config.toml
n_layer = 15
d_model = 64
n_head = 2
norm = "layernorm"
norm_place = "pre"
attn_scale = 0.177
init = "normal"
init_std_up = 0.0625
optimizer = "adam_variant"
final_lr_fraction = 0.1
batch_tokens = 32768
steps = 4633
Each number is 128 + 32 x the weight over the matrix's rms, rounded and kept within 0 to 255. Layers, rows and columns count from 0. Numbers have three digits each.

# layer 8 attention value, 64x64, rms 0.085, rows 36-63, columns 32-63
130101187063170117181079117147104169068117126175163139147143139136154095163139131136143138100159
081101128107092114118183095084148126156127130109149090125124116152124070091133181128134108150108
097055143156113127164125157154116157146091113172148071116100162139129109153122123154135149091183
136105080114150150153159110095157120128170125088137141139161098132117165092119119163138122155095
102094095117083131156122112125139134105183097131202120119176134193153123108145130156119142140096
150136091191106161112103216160086154127132140099099089109127098201128122137170117165126109122157
102149089137116115100065123111103116142137137133144155135132159157088156102152135112125148178094
072118120129105110134147147089144177123082107136155107136099097151129122087192157154119162152113
152127129136152146113086120180111165112110123170091089097121122197137098175121094119111116119167
144136122176146161087142195177075168129101149115083087102113101153137128187141110148125127098169
129081070155093131157078150126151146111119092135158093153119146106110147139164145112127161119141
140086135108066120152103160088147147125111095152161083140126126108118108098132156172147157136138
171167178097160132168123176132121128064157130123090184132123124102123157142113124121100084103130
121117107111078158127094054124189156135111111091125129110111117168123159092159125147116121146127
123088123116140122162133190141113122128148148143170107131104136138153108141179131156118139118150
116138134098116099130100096093150103108124112105189138138119133101150126117167147110109112152055
153147066125098195178174198156147106140142101126108090134087134145103118126203070148165118139089
076117144134154134143177117145111078176172165109115081110125147104139093159098114097177092134138
113148140122144110099132101187103115086108148136101168141123143101152137175111103085098120113176
114088143078148139162101088081177158143128121120121124128142120118118134086132131134104091135103
094093115134129145209097122124087145153105114126146080130143103144142084116155144175165159126139
092084140106111106121142090090150117115096111153142154136096119085126150082137154122137147149117
130133131152145166120060141091113191108129131084083148107127077190123131117138147156068162118105
169156116126108114182126158201100098150131138138159103157096147107127163134123103156131113130154
098075135089107116135170117123166106105123127120160115118131154086184135174098131100183130121152
147102203117114072148148088154127108147144119182137126150152158083139108101095135114153098115190
168153087145098144154110097133172106192201154050109127097199102150127114105125107172157111145162
147093136056174145149134070138151120077146114125151162150155132124133122164130133059145149143099
# layer 8 attention output (transposed), 64x64, rms 0.092, rows 36-63, columns 32-63
116170102102091110089110195165128103088165194120129098097109102095104128120126071134092125164118
180167146141153099124055126139110119125135104154138159148105076119123177169138136140141135100153
121155159057144144073111126105149089104117134114122178110185140077094112119143131098158079177100
114162131188133124156129146136111164135129139164110111151094093180169126147107093102118150059192
091159179110131083089144146095136175110146114112122169104067037111133097096096120135172132128132
078112179048148138146174099094127099126130144107109129161142142087116117153136117099163163169152
119106133146147166145159091082196125102148104106129125094121086167209153156077128145130140133110
138152164101166092112106114144130094141139132126133148095118115090131147190116102138168136114114
090122121093118111124138138103129110120133128079138141161138110079121090095149129112141159158110
132110150065123136179149114089137104124109125097113124159193172065081106098124121125170127169154
115122178088133179084181092094133089133136143154114157104146147133140074149090148104137089184113
111174176119173150108126081141155083127173153114137166093119107158161118158105103115117126170107
141105046129128109117153126175122137126114179152122071139120170144148129052159062107085162086115
084146151134188099093156107061142151112188118141137153168127105152143051142063171100127170145097
118122187089109120096128126132138103097131134116111076107138106097106125179096170133160117144135
136110146152107123130134153143143130160155146171128119095078079152138142173113113157132135129111
117100123119106128123119081085126073140146138127085125133172094113108149176113173085116138092225
179155111134116158137086125152096142140072105130120168171158127130071187089124163165083091096158
164105074152099136145125158110082143138115125132138073114152187113072119070130122128118120120105
110147121154136106101117189140125108116153160146127130142112084145161133165154119128101164079110
114153142075139140093128176111133094109143141130097205104160129083103135175128101109128103187171
167149115168133129116104125141136156147151142149139153119146140147132120119104121120138120092103
115125107070158093145168170116148108091139132125116128141122148112168089127160077108168177126122
100127155084127148093164105102133129148108138129089111096150157130089107163104182105086114175153
179165145166132127134109108144113172125132110131138143131132123151071099043071128149120086127124
084156113144115131065084154175064132139103137120167120092079151147091171139185144148093102150105
059158157101168144134186112139072159140069113128095180191087123173111127137124161120084137155179
154139076182086097130103204139105134111166163117140097117095099143109095088128094141131109094148
# layer 8 MLP up, 256x64, rms 0.122, rows 0-177, columns 32-63
128129130127129127128129129128128128127127126127127130130129128129129128128128128127128130128130
159135101134138134061126160110109055145107140154120163136096173150078123113126154134207115129120
151177130059087134062093177140123068125128105077232163150099108116088149142111098166134085132070
158133087138126122130136199123128081141091127152078135188119103188089113129118130144151100065148
149172063138098131154061157116142122147150120093143141093019068110171099147108104164163104117125
199106164125104115108091133137098141123154125073158140134063047156101139092164111133166069116090
174229086144073122117075122128047108123137154105099134155112109165191126114171127150085096148095
120148132128134102145164134165119077111125157118218150133102070097152126101149097153145157115148
153078105088131131130085130132083138151076098065146151177113105071136202081166112201140118145043
136124141120089127088110127128191150133123121148115128135149122086176159128102103151120110114086
096097155125109129184121106099087171145132134091111145118068066114182150070116105160180130083156
196087154104109096138153141100152020164093060108156130112151135160071096122169119180154129112157
098145079192090099104065154095133157171120152137184147120137134124154130140110165102141109102133
155179117127073104164104157109100123132145152110139145165113153147179184112146053176157093113091
121157122078115153099068145140120133137150140133129120128125122123149143100139141165116126127111
201176128139061113152078071131134053176161139072167104039156128103090104107105140178121141099147
092161063118104157127083095166099104152166105150100093134107117183190131129207088161130104109076
141111129110112061161114150125078143112142134173170129142155097088145184089163099127073175116118
142130124125146144153199164129110071152115137150145129156108091134168129093083110083137106123129
096113114097118122192072158081147122126153151105112160156107146108105155081138130148137146144116
131160117092061118101154132120152137125106139123117135160108161126152132131154111140138077098130
107149129156116170186156101167143082154149142105108108117139184136124114126123117145131081100120
059161089151132153145144123113194120133095075108170156140109137115174179082124084146133091141126
114117151069081056111143184163129127099119108152133107141159141075179123131099102152155186100118
147163084126101085081145090104194130126129149188144120255081099143161166118111136153150090101095
199132106126109123143070086130124108142165154155162157163069097151131208062111169128105094098065
091092124156104093053122125116144135159107140179200126077166103113201135105133133099107135105075
064168075108128123177042150134109147149082114121151137151147098117099152146064158173057127135063
127244108089085154105083106180085135142107147131134148101117125147166158098146051144077078123169
178111066169135102183140084145136097157106066121137161119114098094184145115198160125148167122102
076144082143143168076077171139172146139074102091084164122072123116077128126213123150138123105141
086123121158105077123056121159163144177120099173207121147136058122205120130108107116152244113080
133164139121118142112086102108079132126094162099090147122149104134158160108133147151144126126137
082067143079114162174110112198088136179141116088176100226141105158162152084125072120163128091106
116129105161136126173166110176107054124128088157129143191135088163134129117161139129085050108088
151167179132094093079114109149172159185136135105178136122069139119127215103060131129148163109124
137163155137147150144122141139151132125183166115144141114169100108117149116118095134151143133075
103168107112128168162124230145082079162120134120116080130102121191017094066155065137143083123126
109149152082141166134141119111140039139123134073143129143115120137113119092087144101173109103087
127155103099125113115170131149108109166108162145135104181122126134168106096132149134132145096135
150191085147064142180068134111099085162120108028185121115150140087088122100127122177109109154135
128127128129130129129129128129128128128128130128129129128130130129128130129128128130128128129128
129131144145129132134121124150130165130135134145139132130131090125129120123146100112136125141121
146128097120171102135156130120114130148104125118120154180092139096153108104160094143130142111111
120110110182085092183095122163131106163161145123160145163150100057157164076127075097124126148137
077153116067110148122086164137127115121162142143138131186150159089125134096158125124107116151113
056097097119037112199121129155086039149149108101115179112162133081068117096145117126158095068188
082119135150132044079121131147140111108051157114150129154092095130095160128156127073172117063106
129130129129128129129128127127130129128130128130128128127128129129130128129129130128129129129129
156119084154085147106088121111051115153164128188176105172164106111109086119123135174141115133095
194133109142069100077097196135128138190077117111135109120133027134152163101203089222112102093155
143156127104141133132081149191084108119139154123096117106133123126144147171105085156129101099150
125155143184115150117157123143169087154093076088165100126123086101151111102205097189123144134164
097140129098108145111174149123073111122133164104139137148096103089164104110192121160125082147163
172176124191129112197141142077110103109108057096101134128136095082156129104128085128109230112169
024092120126153107125136158115162128124146096094129160156109144116093156104145131118160136084110
144111099092119166142077137148117110144151165091136076142137127082158175126125112089126123076136
174131130169090144159077145113107129144124056094183122136105073095112147103110145211061130105064
081200180127101160156093183149128137182127149089142176147105087091134124119103096125128112096151
136124065089078119088131126164140091137129132129159115154147124173187122084133117142132121113101
159130073081097124082109206188089123113126104146107139130084096189068142053136123142107085118142
095166077137151134116091137142191137156114126153136063106179134145202111121126130102173233067111
179131138144125117062125065128125067148085131147104137148204104174128124079100123120156065085113
115077147133147126128146140130131159146095107108165105079129060121137153083159180073186145130112
098166109128162046085110143114208160134131108145131105119122101150121139109108097089135172103125
123174154135148121145126162126153120145106116079151151142164103125149170181126098158097116114127
081111087067105120088136178142137110145089110129189157161161080126170121093112123171131095146123
156157172116083167176080116100123112142156129184138120117104111059148116108167119076102190087098
075086086126113077193122093162172117153126139128145107148187117075100114122171089107173124068160
121149143089133065135093109124117112136135118141137129139146144148176109112123111134136166134118
206135127156102083134099042149146156135185135181124182154051070148143217078202100171166144097098
154142154140139130128147163162164072160120167092092131137095130132127127110116103098132119139069
105217137180130080093024205161113113137100090115143093139104126151159152094076135146098180097075
145185093131079162100101144098157076188098095114140176139111079093094168142138094140147195159093
123138133133079108093127141144126106183083110112135097122108123121063124158098140097130137094125
129092108131109131123074166183112122124152109080106153082104135135132117089109136142148049084116
076123073136098128153120107156095179175163130070087184153142098148143158121167146082170160071087
106190101123054151131092135146178083182099101108106159177109099176090125140152112155136094102114
128127127127130129128127128128129127128127129127129127128130128128126128128128128129128128128127
115138081140117118155116125123091131121116061146131156139148076154180103118141148153113149118148
130062043082165130158096177145117153108131140166147116161104117202073124133158105109125151127095
085134124083113149191079118118128136144122048095135193176094115161144121122171125117139136067087
106133142115110083129143093135136094132090097137190110102150112103165174100148147122119082116101
071124138142104119136138124115118136126111143083162113134074058143134145062134087114189195138128
130219086144109099110134156119153118166098089136104153148098041134179159100122104178079108141058
151062076172137111154171121165114106097121125136133156147163101129144140098150115092151112100102
113102134066118117101107148108130128195140132146153119146105142150146162099103140170118105123124
116186086133145129074092175096105187116149144086129116168131061091098132085083162128152080124099
197125143081150125127098152120107138143064063067170083162079101146138176054101125148168100112123
158089126085096091111121079091182147146107067172176077137113049177097140157168087113196136122066
159093114146136134158115173116080075133074131139136143136126115124116143106082164182114140113118
141195199117059130156127140122114079164071104090188101149121130107127162157137100192092160108094
038164193089114105144089123136095125126064109131209137123169008104173133086074087138137109142127
207061115124088112080138111106127145146138110184134119160163115157159107111153092087160136106071
132184111142118163067133095085121114136090125143094129116112146174072101094141147107152122119174
097129096180138127138174099109111085093125154120109177139095120157101105114165116083156132118109
054223106143149141111151141092160124146129084154119166160125059104145150126168110147123156119135
019132128095114180160157182111132005134112102130139158191091105103149102092127128153115102153130
077161129132108144091126163163086110171070129075153148099111088117036130132134103207094090116152
157203194138110102157098107159082058158085106148198102128180060136122136109120144103178142088112
114200089141126081182112211150137121122111123098116148107172147143135140158082164206082123077059
147151128121130126139100154110110048167140163175152108141164101143160090099174132113145182092094
146110097133102123103140137160099118117107137138183134105141138134126097127133150142142122121096
072133100175104134117144147146142091204129085131114178106105050124074087125119143163110102081159
127178145204142113213084228125140046144129123140106086169150114125066094148089093125120133099192
122153098150086109025151145111095129158077098148180123141083095102117187138137144093116160122086
096126138029118138115143207135139123132139169083123083158110105156198131120218070163096165118098
178175143117154102116104132156182124153123096088183043115112080150174175096106085120155171146069
116147135119110156141178148186154093119108106144160118103151105128166128086104108081185109112125
170096121145134135162110106146098119122133126096143136136114079083123163108167100145137100136133
014115161123103124160142163111108095144146120122126137156145130120138118134169087150142201155125
143131081157152139114130072124165097189120059155157069183113064144120100124153105116137098110063
079123135175082119104127165104178129129108088082145155124029134041100181174124105146166148104144
058146112147122139094083185106117128186074183172085123125117101163131145107167066121135116144163
085096121077075089158183111112159127137112096141126120172145109112163104111177126154168132096146
163120114165094150139100149126103127136060106122170151113057135142130135106157143109102151111098
132115114190119139107094143158145111170103083090206175185101075131140161067100111160132093132108
050083196151081070153094156106108180169100100190124131148158061106129161104146070171181159098078
127151152076139115158144102105121087128102128109125130136130164125113114123213132193109113109109
101191057119133140119148177104163024163096105142233125088138116140116112124183119154168137131077
077087099108124151177091174097119103171112134181104111172085112144109063129181102078173189090147
060147085126094118139099135224169145129166179095099154110145067161201127090088069127156142100129
114134183171102144101104207154130139168125139127116123144114097125173115058081107168145104122168
105152144115116183167109102133188138137061054064231106137081090096114147108099135152153123141154
092161091124140109106126108143179090146141127143195081150115094146162095091137120156176113153046
086157168079114155139113115125112050150095095088120063109122137086117075108154130115150114088129
082152130078081126082086093117139189164144117143176139153100136135177123111131144079131152095147
090147144153122115131154149172148108137159119146147135083112100118132154139116129121209168093191
136154100139095191181127146121106030156125129050110131165178157124056081156165097148117082101175
132134091227134130148115150149103141168114115074158122140088078123137174106102145110102094137082
152164137107108125150110153126134113116118161128126160149121136127116118097130113105127126140104
126136056080123135127112174141122115111140128132137116150098129127104158100176147134095106130129
123165116150128062132105127104168191130164105095154134110146055135155113151160104135129075106042
125175096161154129172127133138168088143128083112205136158089113134137121116136093161123078126111
180152121136080120164154149128073155103165159132133158140124131092127163117203096155125194104126
117121171084060133191081183136120128165077122123156110136151126081140137070135131141106202055122
120137129087105146162138163127148112150075115110142096184162106098191157098101152140177094133152
150092237121080132138120120117153093124142126090117142094183070030153100115095143133197149100157
038131151167106080159108162123069192205149121144139082121127100079096168125154092174210191108199
128102123074071085153126084180117134145115141106163127088107143186172127084158126125152124110111
162123184091078125137128136139142083134133107180159145174108055108122128097122165082137194083136
088117139144123119163141171074110088153095115071123073128118111079099100130156131169182189091194
114159100122105149109173097100182150126142125160132165174114102108153153110161107194141131141124
141134111144064111052126166154102147144099092186122164121113099180096120092177155154121116134096
145153075139067104162138182089155085109108120109110113124089131149167095074171097211116113120102
121146144085099135128092168096131179147076117049083135183094071091068136160175091158148095090159
130130130129129129130130131131129129130128128130128131130129129129130129129129129129129130129130
140122132125144103144135145155127111110072130098163106149088123140168189115142114121130139118060
125142105092154149144128220173106133193139107076141119099127117149093111120160090204134115111127
163194093171160105111161140109054074129047142155117136110088140168081126167077129132113106107086
052141114133110139157131117131152116135140093066104095175091149093158154121184101174144203136129
164132087118108170156121148159155118168125131113152136155063120132156173124180098132111081089093
111168086157085161209137150102045061106090125079118135108109108120162113151141114163125081109113
140131112156117116138163087142153090125150167105113096130088069128114149075124134080206144131064
109089049102099156151090164103131148173139143097129169124158102179156173119110133157149140102048
049121119077073062185088134152147088134124082083161103143137164127120124143241108166163163115105
147170115124129176131060148146097089122133164105143170117184135157112074099141121121133107114087
092163157145087105140095181073100129116124122046147112083173102126120118119171134175122150138087
129128130129129131130130128129129129129129130129130130131130129130130128130130129131130129130129
091107143059096068145154130117090050142072144130124109192067140143108132126127116136153124140116
027101110132089185227050160146121142155144095072120128144121139118113100141174092142102119111192
182104119075125161147144153131152124121131120101092119134126106149111125094073127090115091118135
060095140099108134159121109108166053156106179086166143152137147103142180154144130107140138130109
149161140091125115090069130135101158144089114101175107138115083069064162025106102132162109142151
072169204123139085198175064146134090146097152132173109174133074103151181135118095158147137108135
074059082115102151146171084124151080152072057142158110184125089138186086107144140119141155102088
092088203093130173118164120118079089146130140119107135210136046113173165174101076161169105083044
110116126147119158120097149163152104143153138084115125187127140144132175095159075081108106119062
097174078163152143100115127134102065143114110142118158176072087164133145126176110209196117097174
095102098122112161150138158125121099166058071090159111140203092145144166118152099135154082066128
127089115105171107167132129182103164174136147204127131121098120168113164134106083097141115083129
132069120121095070175088131132162174124104119065152079158104134113144146133161106121137154079097
141160123127139056177115127152048065111081069105159099121076088082128115141172064144209169141119
102141137083075144150100152144119117122135160113115102148089172090171175101148109129126088134090
078186126127092085135109126120099088128058117174126134172127079137106092158177110074149195046073
068099135127099110216117081181142121145145156115108131140167100089165160054150098135219102087077
077090156127083101169119114161079146155179193153133122155099103111131093113123118112163117091158
097164108136124121083080146108122152163096146054132107161128097130178142080083181151162102125104
# layer 8 MLP down (transposed), 256x64, rms 0.0968, rows 0-176, columns 32-63
128127126127128131129129127128129126129127131127129127127126128128128127127127128128131127129126
117159119149114109153110098163133146111118124123144094157163062120166111133097118102089105117108
203105032147097073150148114132084163109082150174116082102114200072117125095183142143098103129146
167195149122132153103128044136085099129146121165094141082109125137140084143086122126127096191112
111118119160161162099176128066157158112147062121120145093176110140110107121136109149115167212135
153097058146160131175149124170114087147099107135118085127148135120169161114140100103130149091117
092049114119130180136134151111194154118114097114192125116120111109075170159110129120122098151129
062176096084100172091133115080076076191129156118141092154113177163146091130095177157111101171145
101107144141117155201226067099128136216107168184140116118178120111141082123145183073096151108175
160153116167125149152135140098108092146147140144124124134079140181093100132159152111108118176144
161126143074080115160175149183130172140140110094110136104115109122084159059163177109121163082073
126140103187047157090118071142120107152140131133100124155146162109120125139124154133105173121158
148137172034112227134142146126142195079124069104091135101172130114103139101116099184138089133169
122118143086159157111106069156146210119118118149142192100143139105115064131127150061124134105214
148089131135178142153135115106146114128131110138123166096128158120130109151137130119104141118158
230094091172086050103154107063139075153166132132135117146118209108156174245175100175186083070082
123114102101106119112106077122173142115108149094152130107076150169098129094139188089138140114108
109158108123149126118149099087116087178123099107139139126097179154120061176119144102160137090145
100125136134107147108072144125152155143125120123111112114131164135116105134159171119115115105146
122157162169161124083157123164137128163115110122114125140133145066113101123139086108107113100139
134106139171155136143105124128119104133182113127143090113139089133079180127096160097105158155112
146097107084104097127112136154109149125100100134150126141099062143123105141146153078156134209109
204195124170137124093134131096084150065101154190069133118138147130137145231106145097108157120086
120065151098169101141112106069107135186066015101131106183111127129150079148153131103175149088125
120084190129109146178094149140072120172124126112126108050152171122046083148136128128107163165140
153118097188096108105116174085098154161130076102172130140132130084116116180166129166140176041098
128110138174184177198118122108128088114119154065093121141103170137074135113092149162081114139170
184152081101108151091123173116156130112124150128138156078124093099128186146169074034100057192131
056059215187124133116151163062111092160173196144092134179110145126113134115052175127147127162110
120156135134123136097129176120125111111119118121121170128090137103073118204109098119106123116156
150215128102138132141123120174154112148126088149103100137124148174126141126054114133119157136065
103129160199240132132163123117142105123139162140143097176069160097147159105102186111106217134148
109085088157130117149067139156142114148153132173189145151102137126084101140133127111120119134090
076222161124162117056150108098187097022142159106150142107167116136220054164144120095176067197143
124148157114118091136088101116141190152107124120118125115112159163119127115125133084110145129108
127106118130107160158118147126077117097143127121094103107166096099133103120169072109151086108087
136124119150116101101121161113090139131119117131089141130120145140106115160142167109097132125177
213148113166171074216129144204173111161152151142156129102073172103071129085084067146085218116082
074169111132085086092063152118074116173108089099124147120120090154159166143121133174110131086138
118115139141124143140090128107137129089154078117108114124099147131121176171125129095090125158141
190124127142165089133161135146157132112133112191123079122110140150146192101128107042178100138139
128129130128126127129128128128128128128128127128127128127127128128126125128128128127127129127130
131124124130126125111152134124124096129134129126124123142133170136127119136127157133124142125127
106113165123113136144103120120163108070147130158121097089165109129107167161137156128152127165127
152168124104166091073189171101145092176143108117095139111076165103098092171134160065154152157120
199111154169150108116169104134151139135099104126152115111109109132123102129109138128192131127131
153092192132096141160115115153138131088113127091133138126079026060131091135062102180092158117137
160075122157102127182160151111182102206211120127159141075165052091120168107111157106067160132149
128127128128129128126129128128127129127128128127128129130128127127129130128128127130128127129128
162192122164174132136106111147161143085155179112088159075060115153151186096155101105093090138150
209116093181177125176104100215157186105109144086067161106098179063093166050067121142027138084126
108099166129102152069167138076130158170080090057127120099138161124130144134191183146114142117162
116148144119133131102127104138087117100135087147111175138088109163109120165089156070141132141132
160125111164159130152106095125143175139091063186150143103163135183051149131084133111125172134114
128136160061087074125112147122181143091114129130126131162122087118070160169162194203126078096120
151134122119098179094155141095135100187124125179101179140153159123169101103142171125080124163107
102115137108169151192170101084136142122136161122144120170143191120102086101138117108112143175105
122209139169148177119129079103112162095137146161114115126159183121127097129188136120103138141179
169158089189157072057168099111131068069167153203117117084168116153108175132123124102107077145131
109123129163163089118172093170125126140140174132130101153082130135128115178104164115128120176156
122170162174153093202099090112114123129142176094152197139115173072174100118100110150140102160083
125064197106119099147165108054071068148126097106157179170065143082119173106118114127150116190101
063174118098160122193118173125159104135156125118132101119084154069094134150129107117084170169114
151202092144146104048114102166163118140121220127127190165091104111090102199111065189102088095173
131092141114067248173137147101051124143151139120128144123125101122112138142154186160134115148099
093139087105118131121160153131126056166152150168129148155106121143138162113107123084112128172168
163126155126126107127161093108162144161129120147125121170107202090112142153159153086116116142111
163119131128152121126136133123123141139104127132110090147126165157165151130085152119121116139154
108139173098167195148094051074148190156156063106128179123065064086095130046102172129171142189158
132089116151143162112146159115162127100115145120121103088113110112070160188154146111133127147132
143074153113129172126104232090075090173073103089157102088167136108118057186128064120152153083156
118109085102117127141122120107095146110143079155172113133168158126082151150137146153090122104174
131127236135066169091144108103106196164191128102157136125164125111098136112134127124197116193140
051145103136121148155190119083155134068075176103133137163175184135168117134144177117081064145111
155166146116127142110087102117097098078120146178209072113148108149190107109143076173111068170118
136186155127153101170134129119094140103136190113176166141160153085098090131161150126087097139105
137129187161110141147055129165163101095101090152127112177119178129167142174120127115112116078111
119155126145161104129107173096081147152140150072152135090130109226109156125095100172141089093059
128128130128126126129128127128127127130128127128126127128127129130127127128128128127127128127129
147136139151102140142158200155131119156116166135126161116168128124048152137096175141090124122115
126182176155102151096161101137142114148145133077121145092165159097165159119126127113131116060142
131097161180159156087086122083128175100200182182096162137124198116142152106074143101121132093101
104191158164158182146163139097171074128173098081120160149098108117114057148065171137107084146130
168125087159074087087054131095088151192102095096121184116144058150115098164187181210099059091113
139146080183119150095160100140080121102191082167079146144127152162029139158144181162123100174151
124161165071148135101099117100139135167156147148110113109126143080136125130113139146078135104141
104146164101155174151154097155114099059152160167090122132153112159151139077133157135078084139185
137078134137115140175115126120155113090085113171131150155105169182126153209175085114143142152108
161104137148131101180117066176191093074164099154040159150205126173111136165090112119141089090110
024129097163190145160147203081116094117158186086163151098133057164133131053081196148118113171168
120146157120108136133125115115148171129135113113141119141118157085117089155135146106153111111128
181120141114150084106082104145178075148164191135198169116125087110112195120132121101119108136197
184126108183096122040076115091133076146131094125059144154128183126068096158147169223135065177129
112155128120167131179131107132123128148149153076166118115107114114118132117096125148128075128157
127146129090148107141089144147155078178115104131108126121140108129198168128110100136107141165113
167115142075142148115067193115138126171110103134119095118157138089160173115105159144129147111136
178093116143131120085128154186089095100166133111150122114127176143062164153099143095072096125139
194139096141112118093115124167102192160113101120091156153134142101135115155136091121180180092153
140109039191203115158128043158121116184146106152135127180059162158151083090096111094084118078062
135192086074051095074164129085109099129133077152111147178154191050111189156044202126158188115154
098138164123120181120193169101108094110168176113167137105118104134183134140181112125152101196132
120133170135142118101137121123157124135129129099097101137100117133140159143072149102146093173154
127144133117155109149117103092146165142148121146099135167126131113128143121126129111116116123124
199214142138154120099147100187135082076156141124175097128100112171075097146129150089054113084163
114123109160111136119189118099145143097175106163087117199090121174202130150121144131140127124103
109128129081117092177126168130148077111165158099116125154132111120156155130144179140084099065184
161155185175150135147113071143136133145139156167117140129151102076108106132069159119169117108190
161153170122143139106089097123105172071109136140056117179109070123107068143141141162071135212136
132105118133117147129133128107112120128140124123117149146108180111082117188139119125113129119101
097152113109092105147184148080082145162090179141136119125104144180130069143124129090130167142109
223121106145178099111064102086126063093129118084088155123173101098109181139116170122162134091120
129079138124084121165136225039094110151084118080136123076147141126137161120163098106139146128112
205162133098130179123089071126134110154131149159186074153196056107139161135137189131076128116052
153107160152130170161095158130156140144153082233134113107105146149130087078092144169129126162129
157097128106145168140100129125076168177105107151161084125154112125106144094102135163059146143139
122148125114149180070127112069142122144166167114131164116126121143131167166139146098152141147118
137217138149092093120102111146135187103161110126056114082121201127127096192110099047106092150134
102148055132113196056201125158130081203111126103069243078155109154102130150082139114145097159131
137066080134098175160119133184148144119143134123156086147126101091170191151080108076136156137129
129098206112124134096103167086172117097114109167004093221168125147131158145084164105166109094094
149129133180138114156143070123119160130164176107103125070225113157138149089069165103122124138122
114119134106101163160153133138104171115151106124075141066126120138090112091114109182171113189096
142196066127121157172149131122095177119147102150141134105104151122093085097087146139097135151066
074187103111201097101174121113172101105175074119160162100125150166124090156097155082099089141088
172140111143076164158154103151059112101141119112088112124137168144096153142106101146114079150175
087114125152165111103090126087148178129167106103140161047154167088161126115090180140123124087199
139129148145136153142128171131151098137141147166137112095142144140079165121121129145081091164125
110141112117098160139083110085091131167105145138188151205100149137153093154133099155075056138072
179050146097031077133115136127162137142166053157141129164116062112175135092117081098179191065062
131172127105085144067157139040169145103140092121094132133128161161135139182143122092117108086115
123106125142155124127135130107115141147146113123120126117135139142099138159125154147118119113134
139117198134140124145132111105146113168108135113116160117124140135135098136097118128133144106121
152104113167106175114110143156092112147071148098093146216135114148065122202131111102148117182158
144169141104133140099136135152110180094115132169065126114134175143098178142108118108131122102125
126075121128173128103148140089197105142087160134129112108126095119094123145091146115125051152188
161171136060142129176178119133189100167070127112154128196147153146153094131100090131138126169081
105131125145171107117176155116111141162115095123153160109122213132104064138149159133076146182132
126085098093139088142078129162185144137142107153126112207108191158097107108146087140109118069147
133149102196109164104130146163135088106168153150120187097133136153077144109129156094055104187061
114115101165170118144148123110125098091176142158166123118114141110109122143101125123145109145117
098150104147148099135149160137162114095099146151075111096166083152109132146103169132197157107190
126135104130122181128077113143109168115203150137101152115144148136157089105152168102075103137131
127127134153159132106137140129081069128113131097130088112162152176143101190085131114123140117149
100129121132161143209135078130128132096149167110164126147147159057151127118090097100147111126129
129148184128147163076154098158105158124122081182155147109144139078093179210096129071118135136177
115091137112175154087125069129085143157178142190103114088096137185051121087166194149096171141133
128127127129129130128128127127130127126128130127130128129128128127128129128128128128130128128127
104142148130116122107179101136096146178132127132120195115155150104112053122118120150140114090168
121160148131114184154113106125119106131156099118080094136174211095137182097076105152099104151176
111116156086064175120065135144191120136194133119154127149189068123187127111106117136095101195136
115204111154141152045159176120134109131148177130117132098100107145129104156105187100089073105116
142109077137166071089080139143150108117107157121057176152133156115103090113147130181129101128120
131140162140156147054121159109139162105127098150132149124136121145075144124111108114123144186144
121167113091074151114100208111075097165109087106132150113124119157129110133132160155121110156174
112123204108159161126103106201113135053135162151104169138083124144142185106129150119122088099115
118082136151153104147160161111171185100127057178144023134145107114123182178118171148217140128146
115114123126117107131116164173143084167104186130171123146072072073145128168108127167081112183116
156135075161153146110189070125176109152129131111132119193097107125099103175090108103113089162187
129128128127128127129129128129128127128128127127129128128129127128129129127128128130128128130128
182088106173141094132162130141150165092224127120100132116157115064141150114217161077135156125172
130173125150134124125139116096255167109124106162122141070087086137174181131114105116159168053072
066159130144147096131140113125097118147151115156138150133126169106122125129156112142140116103134
124154102110212144066142179141155187105127089192158124116054080097148121147127131101064124168048
157111109156159057247143049181148111114132123170048130184166109218145136153114178123073098090105
124129146092119179108096159126089117140146130108099128146190142080119122095137143058119155071085
140086150114094082122112144126061143156117148127152077150126125061131119075130166117131189084138
096114129130151036120151107123190051146076124137021084157083162162081144164137136106175140114115
144151157129139097102101132181170144073121117190097129089130133087160108150135177139090129120106
126175195107111126120102091170140151134107133161131147127080116146116098140094157053109066120092
176113126136152168150139161084126140131084083120173150188146163141095098130142136138075168120131
132170107118085129119194111088111143150143122077100181163117110118124106115151108123156143158155
098158145177181188123145155142105103093152144090107160106132138124159154187121172065101130140115
075125121093083055120077107163094164152101212186072150086113092230175146130162072064125199035159
135137184141171057089195059161148120127145095125126135104156121128109149125129121130158142103159
166145164133195164123177023116157115140193133109164130038174118144116137114094178093125138123149
127136137090151124112150130112177150136091052094114117151068085202117086164118165146112193134070
143162146091147149091139118075184124113044074129176120150141137066108128124172129161130129169125